Weights of a small GPT-style language model, trained from scratch on English Wikipedia: 9 layers, width 96.
Each number is 200 + 40 x the weight over the matrix's rms, rounded and kept within 0 to 999. Layers, rows and columns count from 0.

# down: layer 6 MLP down (transposed), 384x96, rms 0.093, rows 11-79, columns 48-95
# up: layer 6 MLP up, 384x96, rms 0.0937, rows 12-80, columns 48-95
down11,213,236,197,238,217,178,166,214,213,219,189,178,219,222,117,229,213,254,165,188,177,189,185,176,206,266,235,138,284,168,220,217,75,234,195,183,218,198,266,168,164,207,148,141,262,145,199,287
up12,210,238,311,233,185,204,189,134,200,186,156,170,195,195,172,183,148,253,209,170,168,192,239,196,150,164,142,209,192,199,159,190,215,199,245,158,187,196,249,141,132,280,143,178,254,137,264,170
down12,216,220,167,202,238,203,273,212,156,189,160,234,154,263,181,196,234,209,159,189,178,233,318,256,218,158,109,207,203,247,198,203,222,172,203,231,172,183,207,137,223,142,281,186,182,173,147,212
up13,171,192,136,129,226,242,239,251,148,163,251,182,158,170,197,150,153,200,242,192,148,130,202,203,200,202,257,271,219,190,229,247,217,233,173,203,224,261,295,204,166,213,179,215,280,199,148,208
down13,258,227,199,225,239,197,136,151,202,207,214,259,239,181,193,192,203,264,200,186,239,170,307,188,206,245,206,135,227,228,91,188,201,86,303,180,145,207,197,194,222,180,187,180,211,195,204,155
up14,242,217,204,231,272,241,175,224,234,216,222,109,141,228,170,176,222,255,237,162,165,123,218,213,231,247,196,175,167,153,236,233,258,264,167,123,224,220,231,220,206,222,166,162,228,153,255,145
down14,214,229,228,177,193,186,207,201,159,220,184,220,247,235,202,188,168,180,144,178,207,186,153,182,259,150,163,173,149,211,177,268,234,123,247,216,193,264,152,214,220,204,244,278,225,270,195,199
up15,199,177,120,100,117,139,110,205,237,202,172,247,196,182,115,92,205,216,143,175,191,221,133,153,159,215,128,178,214,185,159,223,159,226,238,145,167,189,181,240,337,128,254,192,205,161,213,172
down15,257,202,199,172,184,165,160,178,166,254,147,153,190,254,215,152,197,210,194,204,236,244,192,119,193,205,170,157,311,262,161,219,245,212,175,138,265,336,143,193,258,51,206,234,247,186,176,243
up16,186,173,175,186,149,253,90,267,144,175,226,208,189,232,267,208,214,187,227,184,221,222,217,211,176,150,207,197,187,265,195,211,124,146,213,161,236,101,235,219,142,241,139,186,163,164,202,176
down16,87,344,211,318,212,201,232,246,232,192,161,182,202,249,130,198,176,200,130,204,146,130,173,180,243,258,267,252,180,223,267,206,224,264,190,182,190,191,221,201,237,151,177,121,211,197,268,257
up17,153,182,210,185,167,150,202,167,220,226,223,189,135,237,186,173,193,120,191,215,141,191,225,252,133,169,261,189,249,141,242,225,187,147,189,177,226,106,185,124,207,214,149,157,186,225,206,127
down17,281,202,210,267,237,226,190,251,213,259,228,179,242,188,190,268,211,158,241,189,190,191,211,145,238,177,219,136,182,181,191,158,176,130,177,199,189,197,171,244,195,152,174,234,204,139,125,168
up18,207,174,186,211,250,177,184,138,270,102,155,160,236,208,120,229,119,229,281,160,168,245,145,242,218,186,89,185,251,139,197,207,178,288,191,201,177,169,211,185,187,174,232,204,167,239,224,175
down18,202,189,224,192,141,213,216,161,190,193,178,252,221,210,173,170,234,190,148,239,138,240,271,188,126,212,225,180,216,191,110,273,177,102,193,173,177,264,271,235,181,198,251,213,204,192,167,175
up19,178,167,143,140,219,177,223,172,252,224,202,214,243,220,154,144,206,274,193,156,217,133,162,184,230,188,82,168,205,230,194,159,310,203,249,218,114,262,227,189,196,217,267,160,155,181,164,278
down19,145,248,238,207,195,207,143,249,218,161,222,188,239,154,232,183,208,157,191,192,200,238,240,164,250,164,183,243,254,187,249,239,289,198,119,185,182,324,158,198,225,214,242,163,197,148,199,183
up20,176,173,194,174,185,174,191,170,137,183,166,180,160,105,209,150,199,209,188,151,208,177,182,179,224,125,207,134,181,225,117,176,206,171,236,189,295,158,172,176,186,196,216,256,146,242,211,197
down20,153,172,191,202,183,160,209,180,212,197,286,213,226,252,260,248,192,184,209,186,182,157,175,145,256,214,210,220,228,139,230,196,251,219,145,247,175,254,170,178,203,185,216,241,193,183,217,145
up21,142,161,159,205,263,227,159,242,157,178,177,235,219,138,236,250,161,219,241,264,277,236,210,228,229,233,228,248,137,240,298,194,233,230,206,216,230,204,230,186,205,222,205,207,236,194,133,168
down21,166,141,242,214,155,122,158,252,205,219,277,179,216,252,160,148,162,191,193,161,279,171,193,197,179,181,165,220,136,115,187,265,194,251,215,86,185,245,168,194,202,161,181,233,178,252,237,194
up22,216,202,213,199,141,244,212,133,150,217,197,228,212,205,95,236,185,253,205,175,193,213,230,139,162,200,213,249,220,232,145,275,153,183,240,203,263,193,184,229,137,180,212,126,194,136,231,185
down22,113,230,288,251,179,156,200,218,223,140,193,230,205,94,202,165,256,194,210,163,181,179,179,229,200,187,180,196,232,190,246,235,133,189,256,179,261,212,177,189,117,297,191,207,213,213,244,173
up23,133,145,163,195,140,215,153,206,262,202,216,253,241,165,221,200,160,158,190,207,241,143,195,166,240,187,156,207,202,240,252,194,194,125,243,195,183,144,181,184,217,203,256,158,185,207,185,151
down23,169,151,232,268,234,202,148,253,145,217,168,182,245,207,160,187,255,166,267,183,128,123,179,238,165,183,123,192,113,193,191,219,175,234,152,175,232,193,200,219,189,189,208,237,256,213,271,270
up24,216,188,127,214,219,164,195,266,183,213,162,182,217,134,181,236,234,182,240,66,257,189,207,213,167,139,209,216,287,241,222,224,226,282,212,224,180,251,236,234,285,284,207,177,196,183,175,152
down24,240,158,185,160,196,214,249,139,206,228,199,167,135,203,186,162,209,239,176,167,171,155,196,258,140,242,234,169,143,261,161,185,181,190,236,249,225,194,190,189,183,227,285,179,203,223,201,238
up25,226,183,175,203,218,255,168,214,239,245,162,182,204,235,141,269,166,218,236,175,241,171,242,190,133,173,191,180,276,213,213,205,142,192,183,190,170,144,156,141,151,256,240,223,204,156,142,109
down25,161,195,170,212,232,235,145,196,238,159,248,204,205,234,237,189,220,253,196,222,157,201,227,261,214,251,231,242,140,133,205,190,210,176,166,103,184,163,228,201,200,88,239,132,178,208,220,162
up26,215,182,158,224,190,226,201,200,193,270,213,213,194,262,217,227,139,202,149,236,197,217,165,232,231,253,166,235,189,232,263,193,255,182,144,170,157,170,272,145,191,199,244,224,191,231,271,184
down26,180,240,210,179,179,191,104,269,156,141,225,213,245,177,220,164,208,200,158,119,196,163,217,172,242,137,228,177,140,254,134,280,176,180,223,245,209,193,238,164,167,210,207,229,221,181,182,258
up27,226,136,205,256,205,193,170,158,168,265,168,233,160,148,216,219,163,219,193,151,203,145,124,201,240,188,176,140,119,204,204,182,186,181,207,153,209,175,262,186,275,267,251,219,198,159,211,222
down27,248,164,184,118,224,173,177,258,180,176,287,134,247,174,155,190,235,251,216,328,184,161,289,218,160,248,218,221,167,240,166,258,192,156,185,236,166,124,246,286,218,225,108,150,207,157,169,180
up28,205,206,157,236,240,192,216,229,164,250,149,119,195,196,201,173,174,296,167,251,124,154,148,119,244,179,190,195,249,221,245,185,137,194,170,161,181,216,244,210,166,228,122,210,237,203,181,206
down28,127,261,223,171,164,193,135,170,170,244,198,200,152,200,259,232,239,156,170,136,151,256,191,188,145,238,190,219,221,161,166,241,198,170,254,239,185,115,198,179,276,268,145,217,239,170,184,212
up29,163,166,210,198,158,168,215,184,196,231,178,255,183,228,208,183,213,215,206,254,187,292,214,242,182,175,220,171,161,256,158,224,229,245,249,208,144,181,173,284,239,227,185,130,199,240,211,255
down29,244,200,162,221,241,221,166,241,191,219,191,130,177,163,205,213,170,242,187,249,206,209,165,158,285,235,205,191,284,186,208,175,150,203,183,212,249,146,222,171,173,199,211,181,244,181,177,293
up30,167,308,172,129,137,193,250,290,155,203,217,202,222,195,199,216,168,195,154,156,181,120,179,226,242,154,169,192,193,184,229,177,241,205,146,116,147,183,187,210,223,188,199,183,208,203,212,217
down30,230,243,251,227,204,186,162,211,245,236,239,153,255,201,230,203,274,164,197,241,158,253,265,227,125,246,160,220,224,214,140,157,164,198,245,186,172,157,192,276,181,169,178,197,198,153,170,191
up31,184,196,185,144,286,192,174,259,257,215,188,133,117,185,156,165,155,119,247,211,228,244,269,224,189,161,218,121,191,270,252,200,248,186,280,225,201,162,223,221,226,202,280,179,206,182,175,171
down31,170,219,192,252,155,256,171,248,140,255,191,223,260,161,213,191,211,268,172,227,235,208,216,218,250,138,200,213,183,227,184,126,215,256,193,182,190,258,210,167,225,219,191,248,133,165,209,155
up32,229,179,184,138,210,172,190,163,243,255,223,165,251,209,220,227,230,188,207,164,229,201,161,167,158,182,243,231,153,116,209,269,195,155,190,169,181,124,205,254,244,265,214,170,161,213,204,110
down32,175,304,217,221,142,248,131,145,252,185,118,236,257,222,209,221,204,182,142,138,108,222,198,230,167,182,218,211,204,207,173,133,132,165,214,208,140,136,145,199,151,133,143,247,192,212,151,268
up33,179,94,214,109,213,206,235,139,234,146,212,168,161,134,141,146,159,208,152,161,138,255,176,223,122,133,114,134,170,243,226,177,163,177,138,160,168,170,249,201,151,181,130,198,218,158,165,223
down33,133,206,229,209,208,136,210,157,175,186,240,242,231,193,192,181,199,182,186,218,233,255,258,170,167,230,159,188,127,196,219,266,231,214,198,226,231,177,196,174,215,213,208,196,147,244,130,244
up34,250,244,261,153,323,226,269,204,220,175,181,205,174,260,217,179,116,141,217,187,223,128,177,241,258,193,140,254,194,186,220,169,154,128,225,256,132,190,224,178,256,168,226,191,202,215,225,162
down34,246,231,179,214,267,232,242,179,202,138,196,241,231,118,170,192,120,184,154,171,197,190,204,167,279,209,199,212,187,245,198,198,175,183,227,205,282,193,278,138,133,132,222,212,206,182,215,166
up35,180,242,152,200,184,205,172,194,240,195,142,177,226,188,99,278,206,220,187,231,145,225,195,218,187,207,165,244,234,185,187,218,148,147,198,200,176,250,229,161,178,173,170,199,134,255,205,139
down35,204,245,200,207,179,192,210,179,152,179,276,178,201,224,235,241,249,180,188,210,184,168,158,183,179,210,249,195,243,192,215,202,178,199,268,242,173,240,162,260,225,206,226,203,232,168,237,250
up36,219,232,246,158,219,146,185,249,250,166,176,197,215,119,179,193,252,192,116,224,217,241,151,218,153,152,116,227,197,258,170,155,191,272,217,215,208,191,143,169,96,205,155,189,247,180,245,240
down36,124,254,171,192,232,204,189,143,147,228,230,178,203,285,183,200,180,207,266,204,177,126,225,216,194,188,201,209,127,239,186,253,196,123,152,244,210,175,247,223,196,310,245,239,179,215,227,243
up37,210,203,152,214,217,284,201,132,204,220,175,210,224,194,202,236,236,192,159,171,177,225,197,167,249,177,170,157,257,181,187,175,206,174,265,183,220,280,203,174,225,230,235,132,205,255,175,255
down37,220,223,182,228,212,221,227,183,196,113,215,166,210,201,155,222,181,191,217,187,206,187,225,225,217,174,207,232,244,153,167,220,177,254,170,142,188,158,161,224,199,174,171,269,173,172,114,163
up38,209,198,156,233,244,207,224,267,147,159,226,208,138,160,202,188,116,211,155,146,185,123,258,201,148,205,141,192,231,160,231,236,189,212,210,169,183,191,280,130,170,179,192,102,248,139,215,134
down38,222,223,256,204,170,177,188,200,139,242,244,122,188,211,178,234,181,198,213,254,135,168,194,193,173,193,130,170,229,175,234,84,212,153,199,130,208,266,228,203,267,246,177,239,180,221,198,215
up39,207,202,145,214,224,176,223,197,208,173,120,246,243,303,147,214,171,180,164,214,197,240,185,214,228,210,242,192,205,249,194,202,190,245,145,249,235,199,190,321,168,199,231,205,194,199,204,262
down39,167,175,240,260,299,203,210,155,207,201,177,215,259,180,160,244,150,157,191,239,236,170,163,143,278,162,197,291,151,166,171,251,176,214,210,166,192,200,220,203,254,186,200,224,231,238,201,207
up40,130,188,197,148,200,190,208,258,116,196,257,205,142,260,194,179,94,237,185,147,121,197,203,139,234,188,200,157,202,194,172,272,201,183,217,187,210,218,248,207,252,184,176,238,189,157,199,170
down40,214,223,226,228,221,188,200,153,310,264,193,159,223,203,218,215,207,170,153,195,226,177,162,227,170,221,235,187,158,188,190,183,211,201,227,220,147,164,142,240,224,249,190,147,190,223,221,258
up41,131,209,118,203,183,236,234,202,179,273,223,181,240,240,130,162,209,118,211,159,193,143,191,216,162,220,207,246,240,205,193,227,208,207,184,176,201,189,208,258,222,181,227,207,265,237,193,236
down41,310,234,231,206,206,199,178,241,266,185,155,199,207,144,270,160,170,211,243,222,201,274,188,176,258,242,238,216,221,192,211,132,199,208,192,168,276,233,206,238,187,206,244,188,226,186,162,211
up42,252,193,226,234,169,188,170,237,263,229,145,241,189,265,224,90,237,147,256,141,185,255,233,176,248,217,267,177,211,195,201,209,246,221,198,196,247,232,162,191,217,270,198,281,178,192,327,178
down42,166,198,292,254,201,127,202,158,204,197,230,174,178,188,206,239,256,204,208,285,212,147,168,195,158,258,208,128,174,229,187,233,181,140,226,197,179,125,203,138,133,251,180,197,226,180,183,229
up43,274,256,171,124,193,279,180,204,220,233,202,154,211,281,195,248,160,215,156,200,165,240,180,177,272,89,157,206,209,180,191,181,213,237,165,243,266,228,208,178,128,188,186,133,186,252,147,154
down43,95,224,180,202,225,267,209,185,186,144,177,249,213,155,158,129,171,136,222,157,198,208,270,261,193,214,255,153,203,226,164,251,248,240,303,244,227,192,229,203,212,131,277,203,158,189,223,252
up44,233,166,146,177,180,141,189,231,202,173,209,182,201,240,210,214,175,239,145,175,232,147,151,198,195,167,202,242,217,168,246,166,173,199,179,225,231,167,204,229,151,277,245,190,219,178,182,228
down44,231,189,235,248,174,223,169,146,213,262,236,129,238,224,216,252,192,149,230,177,201,174,222,247,194,212,237,204,191,218,218,203,206,224,161,199,151,164,247,236,222,222,167,211,213,235,132,214
up45,229,233,201,183,87,210,204,170,145,197,246,70,159,219,159,134,246,129,157,178,185,235,232,185,250,174,175,153,144,126,227,145,172,193,150,178,212,191,156,157,225,190,176,232,143,162,195,179
down45,132,209,208,179,209,146,223,161,183,225,148,205,294,155,157,123,179,215,187,195,231,233,172,216,229,270,259,214,173,273,240,204,188,231,254,253,193,186,166,178,226,259,208,148,170,199,197,198
up46,217,203,236,232,240,130,183,168,227,191,203,203,183,221,197,182,160,230,208,158,177,134,231,247,218,109,151,160,214,159,144,160,105,139,181,170,253,197,222,178,184,179,209,167,183,113,201,155
down46,152,225,238,164,257,272,270,211,251,174,121,245,162,194,169,223,285,212,162,103,193,160,192,148,189,262,246,258,211,238,211,206,239,278,171,210,91,220,126,210,167,188,186,162,186,248,226,251
up47,178,98,136,215,190,186,194,311,142,181,246,167,159,214,312,174,214,200,274,141,108,243,188,182,168,229,239,239,190,177,221,155,246,263,175,186,209,216,201,266,211,223,260,205,167,150,189,196
down47,179,181,200,261,269,186,179,150,195,196,203,157,205,187,191,160,230,247,154,213,246,230,181,194,183,185,217,266,142,154,82,188,231,251,226,160,236,153,201,111,222,191,181,176,199,224,192,231
up48,199,171,207,211,242,177,149,207,190,238,163,196,177,194,235,211,169,212,141,196,226,121,194,187,194,189,257,266,251,160,192,262,158,256,233,204,169,235,229,233,213,218,210,243,130,182,204,152
down48,192,236,166,177,233,225,199,192,206,179,218,209,226,183,187,236,166,236,215,154,216,169,182,209,208,176,176,204,209,186,183,185,145,152,155,108,241,177,166,189,200,231,180,138,236,202,147,163
up49,218,142,211,76,174,181,176,154,215,206,92,194,166,239,174,167,109,224,216,212,173,164,217,153,201,195,223,230,180,148,192,145,205,227,250,196,195,163,244,191,245,235,198,175,198,242,166,143
down49,242,220,215,195,135,242,234,234,187,188,237,231,85,241,307,194,230,192,168,225,176,252,225,189,207,173,187,195,124,195,172,173,151,289,153,177,232,198,211,164,211,163,314,232,249,163,204,232
up50,158,203,234,198,206,189,237,212,188,217,183,158,197,205,177,178,180,188,224,198,231,78,217,168,196,159,279,204,192,134,180,253,208,249,142,224,181,206,200,213,101,176,220,253,259,167,250,228
down50,236,181,173,216,223,218,175,204,204,157,225,180,209,184,189,181,222,203,272,217,240,215,205,199,186,245,153,245,228,206,134,245,246,124,216,207,228,220,235,250,179,215,264,174,145,232,232,241
up51,212,228,219,180,178,178,134,261,129,206,196,194,222,185,158,242,165,222,237,252,180,146,228,249,183,187,235,101,214,215,205,131,184,166,179,173,191,128,158,198,227,193,246,227,183,171,208,192
down51,228,237,206,229,280,210,292,164,185,199,205,200,206,158,220,217,182,183,123,123,199,188,272,174,282,210,254,245,129,194,221,171,203,211,177,202,217,233,247,165,137,190,225,268,234,241,173,198
up52,231,128,208,201,197,253,194,180,204,179,178,156,166,133,207,188,222,192,206,168,231,152,236,234,215,208,162,225,174,170,280,141,256,190,126,176,176,230,180,170,218,219,179,136,211,122,170,119
down52,230,155,195,140,251,233,249,161,154,227,251,139,206,273,143,172,153,276,217,169,170,242,163,234,141,140,214,170,158,246,172,217,224,187,199,201,149,163,178,261,215,228,201,173,197,217,202,211
up53,222,217,144,290,198,208,214,235,237,168,189,183,162,209,196,240,165,252,204,186,150,177,250,247,311,131,198,145,223,160,238,187,225,252,195,246,165,221,219,219,183,217,168,166,221,152,208,224
down53,234,288,205,174,207,282,197,210,171,214,269,179,120,213,260,126,216,244,156,192,187,167,239,212,144,208,190,188,194,203,243,181,201,258,156,186,201,170,167,143,213,235,202,147,191,211,204,231
up54,181,223,168,137,228,209,185,265,227,92,252,208,229,199,155,148,152,297,233,175,134,230,189,153,199,176,117,256,119,203,206,151,128,226,179,167,218,246,174,294,183,231,211,188,215,214,266,173
down54,183,304,103,164,175,207,266,174,189,229,247,165,184,188,246,138,261,222,291,247,230,186,160,147,120,190,181,136,217,238,190,251,142,272,221,171,149,185,174,133,146,240,222,188,249,244,150,270
up55,185,204,154,264,204,181,195,188,135,235,171,130,166,214,176,176,246,206,203,168,143,237,178,231,233,200,198,192,204,186,205,195,171,211,179,215,198,151,55,222,168,167,146,234,184,205,191,152
down55,232,216,151,324,196,213,182,213,178,187,198,132,192,246,256,179,263,172,165,171,244,199,227,191,101,192,157,230,152,192,189,181,241,191,177,223,134,183,179,176,158,199,183,245,199,185,176,167
up56,281,161,276,224,234,243,166,208,208,212,142,140,192,286,156,180,132,220,133,90,140,223,202,323,168,161,145,87,207,244,204,184,200,159,237,124,178,140,200,203,186,178,197,183,226,234,160,177
down56,218,190,286,191,236,235,223,205,225,244,168,197,224,192,300,207,266,230,223,224,201,192,145,158,239,240,251,185,315,120,167,218,193,181,235,194,219,162,169,264,160,212,194,261,223,228,221,199
up57,181,173,178,125,195,187,239,151,215,173,160,194,126,214,224,144,176,253,168,247,248,148,215,203,205,226,247,200,133,142,262,149,182,213,217,222,166,226,169,159,233,202,217,210,212,213,226,164
down57,233,180,179,203,208,200,152,261,171,188,172,187,290,189,171,219,233,165,167,226,153,260,160,248,174,211,239,214,232,225,144,201,156,228,152,202,265,198,200,191,172,245,208,201,171,167,174,252
up58,151,142,171,209,189,178,190,184,171,205,242,279,183,161,170,208,145,164,138,169,180,259,175,169,202,193,234,219,205,206,212,210,248,222,227,185,165,205,192,204,290,183,255,217,117,224,278,267
down58,186,246,255,208,163,222,183,146,231,189,232,196,199,181,186,106,162,192,175,218,215,196,222,232,181,192,181,225,211,201,148,161,202,207,221,213,199,193,213,214,152,231,196,148,240,237,170,232
up59,192,187,162,176,193,251,204,129,152,239,169,185,193,224,169,237,153,228,235,207,184,207,205,207,172,158,187,133,229,213,249,160,205,210,243,207,242,178,217,208,143,198,227,140,262,198,165,137
down59,195,244,138,261,215,162,241,203,196,213,270,139,330,251,229,144,242,215,214,218,217,182,175,244,150,200,149,199,254,298,203,168,185,204,217,221,150,181,232,169,173,245,167,309,255,178,159,192
up60,318,163,131,236,199,156,186,210,187,227,226,242,212,159,226,199,155,244,170,156,195,92,207,222,194,220,207,169,187,168,113,209,170,164,262,160,176,229,175,156,216,200,142,240,214,166,182,235
down60,128,216,244,255,174,226,160,191,200,238,224,234,194,157,166,215,184,176,169,263,214,173,221,159,152,277,211,180,176,199,192,225,214,212,233,265,219,198,206,172,237,174,209,245,244,255,223,248
up61,210,210,198,215,184,193,196,258,210,207,241,223,182,209,167,265,183,187,219,285,136,207,185,187,183,195,134,214,263,159,223,226,253,180,110,201,138,264,218,235,200,212,236,131,281,209,234,164
down61,217,209,174,227,156,201,195,150,221,196,258,186,184,215,209,122,205,240,196,217,264,175,196,230,256,224,226,190,98,267,228,194,143,187,220,230,212,158,137,266,170,242,251,148,228,143,279,242
up62,177,202,112,198,170,229,190,127,241,225,212,197,260,235,167,235,172,218,149,211,205,130,222,219,195,181,247,248,228,179,171,182,220,151,136,145,209,247,195,214,167,218,219,263,128,89,171,181
down62,238,200,149,155,202,244,222,219,166,159,150,243,194,89,226,173,231,144,132,201,192,275,157,166,197,183,110,204,160,207,201,241,125,211,204,136,191,268,188,169,211,191,245,197,219,206,174,184
up63,121,245,199,175,102,234,152,103,166,166,235,209,172,135,191,162,199,204,157,183,179,128,143,204,229,228,240,196,183,188,131,263,218,182,246,157,138,165,209,139,141,203,122,179,206,123,210,169
down63,211,130,198,213,229,190,175,235,238,315,159,244,243,122,187,171,189,253,231,222,189,185,234,137,170,199,181,201,233,233,222,196,131,197,215,195,159,226,195,181,191,211,244,199,115,237,183,250
up64,215,258,189,231,261,193,198,182,102,192,133,179,180,251,223,137,172,229,172,163,183,229,209,255,186,210,151,175,171,235,169,159,151,243,163,193,253,120,203,211,228,174,216,195,213,183,172,193
down64,191,229,194,128,210,140,132,149,199,230,192,133,246,137,194,240,211,93,157,231,139,247,166,147,199,214,181,214,230,193,167,240,225,220,229,145,101,175,210,192,221,236,194,207,238,242,206,220
up65,116,146,241,144,140,255,181,233,218,186,147,197,217,224,229,137,191,156,180,245,153,224,213,174,240,131,149,198,181,230,208,157,229,258,272,155,162,158,154,203,177,207,196,163,187,242,199,190
down65,228,173,208,248,125,190,176,185,209,233,275,245,244,270,143,241,243,176,248,194,187,215,133,173,171,204,216,181,190,132,216,207,203,223,202,99,236,215,167,288,303,240,179,240,208,159,224,277
up66,128,140,146,195,233,146,183,232,274,152,231,206,184,220,219,178,195,164,225,273,201,73,228,232,218,234,136,184,130,163,126,144,240,231,140,265,136,222,172,249,188,194,181,194,220,227,246,233
down66,243,151,221,188,202,220,176,131,233,206,273,205,221,186,266,212,181,258,164,187,277,210,232,177,223,258,176,203,163,197,176,249,216,246,226,157,182,205,158,213,244,117,109,181,230,243,155,222
up67,208,216,172,163,155,213,224,201,185,235,236,175,190,206,178,160,176,242,203,289,163,222,244,244,268,216,230,276,187,128,186,95,97,224,92,216,146,201,172,167,193,190,209,186,161,195,216,217
down67,225,168,235,218,189,189,258,176,265,232,230,248,182,215,244,176,144,185,186,245,254,187,216,241,85,189,205,193,234,186,226,270,218,179,205,245,195,161,177,180,162,177,220,203,210,254,164,158
up68,141,180,239,86,168,193,206,220,154,102,170,154,237,109,189,173,169,217,184,132,244,178,161,130,155,222,189,145,259,227,167,180,135,197,223,165,120,190,183,198,148,220,224,175,145,257,167,153
down68,188,242,181,167,176,197,218,109,219,181,186,172,210,234,183,236,172,149,230,206,229,249,186,98,239,146,205,170,232,191,229,254,174,125,230,160,170,148,207,249,220,213,242,183,209,134,200,268
up69,229,135,144,229,151,176,250,210,187,183,199,170,218,219,257,208,216,202,280,270,198,140,246,229,206,145,204,173,220,214,162,251,226,164,240,163,221,187,123,166,199,197,216,206,141,151,170,190
down69,183,189,192,176,142,218,185,183,158,148,159,256,246,231,182,124,193,180,155,128,227,238,182,208,189,266,222,154,224,158,204,235,252,161,186,200,203,192,284,202,171,152,176,168,172,206,228,231
up70,236,213,221,228,206,173,213,227,196,188,220,123,226,207,178,251,271,225,203,212,129,255,209,238,191,150,191,190,273,199,233,180,225,215,279,153,169,225,208,182,213,284,265,171,186,221,240,243
down70,267,158,239,244,165,193,170,189,222,146,183,185,272,238,116,192,185,200,155,208,227,187,219,189,200,302,240,184,196,182,202,243,222,194,216,201,185,198,190,142,236,203,120,212,305,143,173,225
up71,123,263,91,160,188,175,225,289,194,156,227,223,195,241,128,152,166,193,263,193,171,211,159,220,298,234,205,242,235,214,191,285,197,270,204,223,184,195,155,168,212,181,244,256,234,197,173,185
down71,152,209,173,163,179,209,261,268,117,182,214,214,188,204,175,165,222,222,260,200,193,188,243,165,211,208,195,258,269,158,186,261,222,178,180,255,218,89,212,263,201,217,227,268,200,126,193,264
up72,236,194,206,214,173,272,228,133,207,177,264,177,227,245,91,202,122,223,225,150,193,189,170,204,233,189,228,146,246,172,214,226,254,160,214,226,184,253,170,181,150,217,223,191,176,177,209,200
down72,196,173,205,122,205,180,203,247,165,230,182,167,170,242,230,259,167,182,234,189,188,249,208,172,170,187,202,265,176,143,202,270,201,231,172,129,175,169,173,191,261,172,209,186,261,208,197,256
up73,199,164,152,149,150,208,249,202,167,241,205,214,166,180,164,216,218,169,181,216,175,242,187,219,201,163,165,287,233,257,200,264,141,172,226,228,221,128,139,139,208,257,192,204,187,255,223,192
down73,165,209,242,247,250,260,143,231,247,153,190,221,175,236,173,206,249,198,165,196,216,258,219,177,242,193,117,252,197,238,216,206,223,113,212,222,186,116,222,206,197,182,229,144,204,154,183,357
up74,103,197,263,189,105,127,154,123,231,242,214,219,170,220,269,253,241,233,184,196,124,239,130,229,173,231,232,101,115,230,204,162,223,199,196,172,147,149,122,189,236,234,239,160,260,175,129,182
down74,269,202,230,242,229,252,154,263,188,162,232,117,134,156,215,219,243,202,183,157,231,211,162,221,275,178,205,258,129,138,216,159,198,251,122,151,234,235,125,227,160,197,271,239,182,173,255,161
up75,161,208,201,168,170,198,173,204,201,242,158,270,218,146,196,183,209,169,233,251,271,212,210,181,185,210,203,233,235,217,206,210,152,208,195,268,213,186,157,237,181,215,174,219,174,203,222,114
down75,229,230,205,209,230,156,167,190,212,94,245,172,196,295,170,189,201,235,179,173,220,272,245,245,224,147,197,219,182,148,204,209,251,202,171,244,205,296,209,162,267,190,205,235,160,189,220,139
up76,206,220,233,224,194,180,168,303,205,269,223,204,189,225,173,220,261,272,160,220,195,196,309,184,272,212,263,181,226,160,158,125,256,176,285,236,250,157,213,244,223,223,223,193,225,224,253,219
down76,141,207,190,245,182,201,158,260,191,223,238,174,237,216,202,215,191,196,164,249,226,245,194,216,213,186,215,177,212,179,119,192,185,253,219,230,165,215,164,146,255,226,167,189,242,151,160,182
up77,223,202,201,213,130,224,208,193,207,214,215,155,158,227,152,259,155,157,108,216,230,181,170,194,230,176,190,233,209,198,192,219,242,184,165,220,186,276,183,117,142,276,209,231,261,205,199,211
down77,98,190,129,184,218,238,214,151,253,239,185,148,221,212,181,209,184,122,167,208,203,228,166,192,182,110,154,246,185,193,179,228,240,185,246,281,207,182,196,214,320,218,224,212,177,177,199,150
up78,188,204,189,225,191,227,221,197,202,251,205,210,153,261,186,210,207,203,202,249,179,168,279,193,248,224,147,244,230,106,171,256,228,169,183,179,228,221,185,180,153,185,211,172,210,251,244,217
down78,153,214,156,241,206,197,281,159,235,193,193,211,256,189,168,166,202,256,183,91,239,233,177,255,238,183,250,150,175,221,184,181,213,255,169,283,144,210,163,232,267,204,226,157,182,176,151,197
up79,121,255,226,155,207,176,185,276,228,229,208,181,258,278,202,254,135,191,213,219,145,178,167,171,246,208,208,136,186,144,254,216,178,224,198,171,208,198,115,207,167,214,246,130,207,228,232,235
down79,252,189,213,165,186,145,275,250,178,216,153,210,212,235,206,220,176,236,148,173,81,171,167,162,186,180,291,192,166,141,198,273,219,191,173,185,165,257,144,220,234,182,172,111,265,232,252,230
up80,219,157,208,173,228,205,191,143,268,176,178,247,216,187,182,210,171,150,255,179,149,205,258,185,138,111,156,207,203,261,143,213,239,215,190,247,154,244,178,200,153,151,210,183,188,154,226,227